config.toml
n_layer = 12
d_model = 64
n_head = 2
n_kv_head = 2
head_dim = 32
d_mlp = 256
vocab_size = 5021
activation = "squared_relu"
norm = "rmsnorm"
norm_place = "pre"
norm_eps = 1e-06
positions = "rope"
rope_base = 76600.0
rope_fraction = 0.75
qk_norm = true
attn_scale = 0.238
bias = "none"
tie_embeddings = false
parallel_block = false
extras = ["some layers without attention", "capped logits"]
init = "normal"
init_std_qkv = 0.0538
init_std_o = 0.011
init_std_up = 0.0538
init_std_down = 0.00549
init_out_by_depth = true
optimizer = "muon_variant"
lr = 0.0145
lr_mult_o = 1.15
beta1 = 0.95
lr_head = 0.0173
grad_clip = 2.0
warmup_steps = 55
schedule = "wsd"
decay_fraction = 0.702
decay_shape = "linear"
final_lr_fraction = 0.0
batch_tokens = 32768
seq_len = 512
doc_mask = true
train_tokens = 126100000
steps = 3849
dataset = "wikipedia_en"
Each number is 500 + 25 x the weight over its row's rms, rounded and kept within 0 to 999. Layers, rows and columns count from 0. Numbers have three digits each. The size before them is the row's rms in percent of the matrix's.

# up: layer 8 MLP up, 256x64, rms 0.378, rows 52-88, columns 0-31
# down: layer 8 MLP down (transposed), 256x64, rms 0.0967, rows 52-87, columns 0-31
up52 111:527528492504480506434463501494493481520505496494456497454490483487497451516500521488527458486499
down52 107:483467537469444491519510504538504508496475493454500462485468452461471521537473481512510536521495
up53 096:479534526517482526464491534516502467521499457462503486446532510490463528468464489496497509524467
down53 089:500493462481541533503492493442496503489552512527537508542445493538538476556525531513522513501520
up54 095:486513505503507466491506511536482486491505538483480490466532522493497479486502496550531516496521
down54 099:513521446505503517517489522508438500498507445531531518506547480482542481504460539485482454512479
up55 092:481507499469494485442494526539531507504501461457479523505480504469537493502496519504472538528471
down55 094:519470491528512529495506471530471496484536489469492528508487540485546460507537499503477523492511
up56 109:509480502516506534453538508480488511489505523504467513496493483509491467555499495497463498493454
down56 108:497508512514484503459508499499510503491507490523483531526464476494482561492541508418456527505495
up57 103:474538513484527487496504488484539538464472502532488445530430522486523498538455498487463493486447
down57 103:470523523485472484517457560468501443524510478512452512518492476510488478519484508471496491500538
up58 106:492522483492524521466445468495537470538478538501499535502503549516543503475465508528513471518520
down58 110:481492462518490502443478489452470556523482475477450480491486493484478471508505486539505480479507
up59 095:552530471491511490507532504506503545499527476503498479506515490511523464480489507505507481499491
down59 096:524445504507463489545498503513484493521483510456450477514512503514514519433437497527497473487512
up60 114:491490464495507497507496491517491511530513492505472515504462500484473507530469462497515468455472
down60 110:483537529517458511518490514501531530550499506491489490517469497505512489484539478447518524500498
up61 099:499506490524525506537559509496528507493475501492527494467503512518504486536502468510552534487500
down61 090:569506525484494465544464457488527519497538516502524461506516487495496513525509480496487491490514
up62 110:527517476511476466487506532497480501497471511531515485523535488515522466492497531486537510475491
down62 105:482492494479485503482498460529542536554455464451517499498494503507483495539484511512485524496463
up63 093:469476479453480549486508480521522514502540484449473504513534526489506468452457527522493515498546
down63 097:480483496521517483512549463533473510525469485499489482467521488482477483491497471475515503550526
up64 096:502515503511505483529505524502502476528506480514527483523525533492451501495500483530508514507516
down64 092:536501513482483507501500432486519484506463491508496519516536544499468502497542480476504490520481
up65 096:489525499479478478504487515438534497507466511495488514498528496479566480513496502513486500490503
down65 095:473517504483510482541493455477485484510509480472504567494496539531467492469514543512502506525530
up66 108:523476505496437515528465514481478492550463472497505476492501507483510524539466460476510455491523
down66 103:529516478512454519513482454498478481474458481504495465481524468439531483523509473492495473518499
up67 115:520505486515550487491460510483491493471469507454493476501498472525503491469497512518504511488500
down67 116:551528539515490514525523481516494525482502494469501465494480527509537532435510452524490494486487
up68 088:515470469522459477498529504477531447514470512489465493475485457486503481503473466509465510479532
down68 095:513473518511516484508513524539508472488513511488487489527488469522494500525509525494484558556484
up69 094:517525493502496493495490516512505539474499506518488489527487502491484424492474478498498504485431
down69 087:484460499509490557456482519500516457500499491489473509488525467556516511446494544483484494463493
up70 083:536472522512528501470504557468490456521508502521504526478454530513477470484507520501450523514501
down70 092:535492520529459495513527464506505472467509533539507477497472475494519505506472547519483531497504
up71 101:524478536505501501515493499561507484516509496502471463484502523506478493456557478508502505531492
down71 097:493487518516538484440461505515503498493512532548500549495488496517457542516502540490496494537506
up72 093:521470529482524494525491513475486492540480499479464466515483502523498488513470500489481493470507
down72 095:515503507513467514483496511498484486452471461501510519516492524478510515489467540505483529521438
up73 116:484443515522477541514500505502507515474502509506475491479492489569505503505509486553511510521474
down73 105:470485544484527526498503490497522494479516507531560448470508537488491510525491514511499494467509
up74 098:521457522513556495490530487480494476499526520465471537537512452520525444493444523489494521501511
down74 091:503524528510489536548518498511491493505498511470519484522469453506445503473542514507543505479511
up75 103:524487495499469532455487446508497524530513448517472463493472476533496464513499485494497495506481
down75 098:521547497495531523477513513479540560544491530496527527500505491498520526494536479513510501491472
up76 098:494460454519472504491502505502501535512508477497535477492540522488496488513469530491517492513509
down76 098:517498511513540434508503443501501523493470504514480509479499542504457517504490501487452530482499
up77 107:547465472500476467491520502505470526492525459483469550503504474561508499461490481498541494486479
down77 102:563455492474515548558459501483534503504495483530505490461503556507502560530499485474532510485497
up78 114:501515463524525496505499510515529503492521551487478550476491507484461511483504515510561440494475
down78 122:485510510510494526523471515505522512479564514468498512532454498494518513449491511481537480489527
up79 113:524471513474552528451562532485487493494503464502485450517453515524512510533485510485505507465495
down79 109:510533528497473529540478504475432544490537463498500516550477546471545476508508484489485477433507
up80 103:448542482510486490495481498501476512532474515506472500492486531534518456522539497509489490488528
down80 101:525518544473495460459498518511495428474518493509501509517468482516511538494470523479496448510516
up81 102:533477534530501521505496538507542514482483549521510456484465504508527505519470529532561466516525
down81 098:519506483481512528464462517494523495508493488503470528549492500509523503418513509484539452517520
up82 109:513501488456528497481456542502544500499475466488508477500500527535505480491530469517509527527501
down82 116:528472503467492510496489499483539487485495500501489512499485501517440505487521475500492523516525
up83 073:468480471540476525555486504484504509514479506504546468500501516484497508480494492561544492522533
down83 081:513504523490507573521503505525490515475520505494531518510498507465473531484495509490488531489524
up84 090:491497526501491509500507536501494475524486507520473517540554462502543499537485485509495512517503
down84 086:519519473471519489411508501518474499513467524463489491520494485533517497442481522518496476526529
up85 118:488486464502511481465488496490543502474479536448502482535534477547542481501496489541489498514512
down85 113:499529537554479479552513471545454550503522523508463517527485474473519524528507500493474531457474
up86 101:481514516499497550481509501491520484472503484509456464524487552472510519524483507531522463479503
down86 106:463484499484487538494503530518530487495544501482497529518478551462507490492484488463483458482476
up87 103:467517477506516498488478451504506468482475541478459462514521518516528477453511519510489536510516
down87 111:461481505440480498475459484504490503466507483512494506522527500527467486465501489527526500537521
up88 118:502512506459520505472498527482514467513515508524463509478437532511458479540469523499487458467454